Weights of a small GPT-style language model, trained from scratch on English Wikipedia: rotary positions.
Each number is 128 + 24 x the weight over the matrix's rms, rounded and kept within 0 to 255. Layers, rows and columns count from 0. Numbers have three digits each.

# down: layer 3 MLP down (transposed), 2048x512, rms 0.0897, rows 1329-1339, columns 384-511
# up: layer 3 MLP up, 2048x512, rms 0.0989, rows 1330-1339, columns 384-511
down1329:095168154132133149121110107144128110175133133149139138119154115109127135143160140081147124123097156151116119094081105160163093149087106119143086116113109105148138150168115111115114129149099130113116141157135126088159104138133141111104150138162154128132145136129126171101132111126154119159114123180144132138118136126105104099081107096116101165137117157175105114131128117111124112147117
up1330:110146155107110100125094145131126170137126157152137137119126095126145088131123106117119145133100086161133134150117147156131150125097146157160119120141101070122150108082137133107124086121138125136118117071115115132137143162117135104124139108067112144161093087118155107130109164132125104107095142131131127139128113138150132135166147123133099133119163121092110119129127136116126121131121
down1330:127139107098140127116123102131149161136123118144161111127112130154190161093125107140123091116151137105146126140145166120141166108128142132090148108137100135144138145120132126160123115127121123105095115152120102141159162123129126109133122135121111152155138160118106108095114162109114106127169139146094151126120128138103130153116147082109163104125083138133125117153126131145143097131137
up1331:157122070133110126131139118126115108152138096118152073104125103164107162152090106141101155102147126110122118102078119130125136151092163152130107084126188158130118138129179129090111130137165162136115087103143124132111120156156163152113105126086120172149143128127130127135112165145098123153152104150109118141126100147146141122082120107149148119145122111124122129112159123098086120118103
down1331:091147109114110123168140139121124140130117137135135110173092131140151122108087108062150187115140162165096125121078181136087119138131140148136141127117119172125110152120168179080174159103138140145120104107105155095100136119132114112133146111136128145117140132109144129121109128121094135082155113114120116152104134104108107168074114105186146133138131143141120167100128113114130170129094
up1332:133146131141116097125165118178133162113116135137086109135166130130163119116119123119127148148123162132130150151126144153124119115140111159141144116121157140141110152122121145144134138109123104136129140120101128134116158138100129130130160104133123151123131101114119119123110125132102111121134146120168142141104130117128118110140139136109162139098122153105142138112148118143123144151092
down1332:127124095123159116141124115144084116099124111130102140116151140109116152128135151139128119151127130140126142123115128130109182121137108119110125135145159143132135173112112140139110158104142088127130148103141110124123098138129122149093124140107141141131100116143135137163135108156130099118139130094108151126093130134098122140179110143110114122128125118126146121113145119131140160145114
up1333:151102078140155098143148086144154128121122134130157120131158123162149099147117144127130157168114147149126106177115123116130127169138143100103120125098106075057147140111152149083064077135154150111164130117103138124094189127118130147120097149160177128154147197101143121120084137127160127119150112113146142163100151110121098157167091110152117081153128122125096152101205124141119093104187
down1333:121133092161111135147100119168159094106148089153130133141084133141088140164101119116153111119109174209100122131143135107157089162127148113115154145138132140119146106101163137100118159139118137156097122095152139127167142114115154117124089127135155088132118145104110133131127104128122098145086127130161126112112108141142173133129132127134151152167088152126133128166121123139132105104125
up1334:135150119137111126161142126148096125109133121118139105164119106117112147130165082116073151135157090104203151125096094155127124110100101166134150131114135150126145151099111083129097093130147159119159129141132091124122128165143141152106121147099138142126146157143142143148186134113151095109157105122127126141122132135137184129128143126141132122098110153095111124149107167103074118088122
down1334:126119117153115178149165154133115123136141152123141129152137152115106159144124089123160124102169128114127111111108120137141146143141103130108141129113129133145118137112153110112117157129114143150170143124152096125091174119150107144107120132125149126174180065166178113127140157097158125126125133122145135130128155121081146109138154135148107141144113146139126098129147121102061123104131
up1335:128108100121119134073120160118103121056166158121170156148096101088126139126140144111136102147149129116121110117120139152102092121179165132147140120131121145129116171095127074122135111126154101127115132173140163128170150182152155122122153155150106143146157149076115129123118136083147134110174172179086101104108145142103152158084145117125128148114105141136103187114107111149096130111137
down1335:118133110128121139150154096123116127113132138126096152126086116129121128113150149104112148125136170188138135129135118118102154114116151141111128161129083110114095117154082115128126097105123126157111133131154130074148097114151155158130109125130134155132111136113126117150130118141143111118083149137101141125144126139128107132105177126129110150121151149111135144110135155115150147092154
up1336:154135116119095109118139126096169100107101099134135112131147074139133142150132171094147145119118139117122127089152120133132118096141092162142119134108133101133100165129119097147099090128111153119133151117167145138107164137168119105175162122140112172179128113096150106159159166148112144067142145169122196181170146159129126104104103150136164131150133128154135151141055125155089135165148
down1336:138083132170102114173168158142095135125139124085077130157095162145128153094116103131126087131133090133127145097106135131098145115104117134128137117126111137147107154134097148167114078152116169129135114136112112105132148088114125117127149127112146166162156080143156144111123179150123113125125135116135191107134137144136117131149086119106063106154150115148135091106154148126119107149134
up1337:150124146131129109164107128097145160126157138110110141117160100107153153132107121133127109168127143101152168164134174123170100128151091096152107107148137110163077152102132124100062158156120162126091060110163075124160143153124140120092111123130113178092137093110144125138129116119162082144120120149103143168112116098103133166112101164131111098123124089115115156087117144118128079120099
down1337:121126111187124112125114161133139150134123098171093124114141076180124150157118138114125106169107150099123110122123170156126177133108168105130156093138131117096091097107141114128164133150120095123127127122151108114108100132146168097126144112131178123110112077142143158124131149123167114120127127160129169161081141141123152189129106111168164099129121097104060120123085136147113091126126
up1338:164149138132142106180184167129083078086137173169143116149179103105147162082103116144062120125155144127171112082153126129113142116101102179121090146094134155134147137135102146088132179155087137088127135163117106110092096085128064180148146132109132148118124146120130111140164141152128110123119117134111154185158142073114156145130117134093096099168164155101107106153121128087123073158177
down1338:151140146162154131139136117140135139082123109147132121122175182101116167147103150126139112089116175118134139076137138095107119094143141133090114109133113143164145117130112143130137144145096101142131151110130109098118118138109059124167106131084148133117123112141118119147139122108109121129137127145123148144125122138077132132168091155112088122144188090101101133138152105100104132126144
up1339:131166159148100136168109116141163128127121124157120143130120087102107113141113133129124114122131133098109152115109133127137134089110110119102080116157112162115138098122157108097157150125131098115155141153118121097124129131110106106153118139154139123124115138135131141141132118106104100111092161149102118118146108099113120121133163136116138105099122077113114111141153163115124134099168
down1339:146163083133122119133114152161123093120155124105101146111121149127124120117137130106117092109138124115118101166144120111158137115126106124179105167114122129162144151122114111120150131103153144083148123126150108130112122111121116142156139132134145101107135110130171142083143111147139097138117128136109130139136100104140137118126163126158128144137154141123140088116150117120100126113136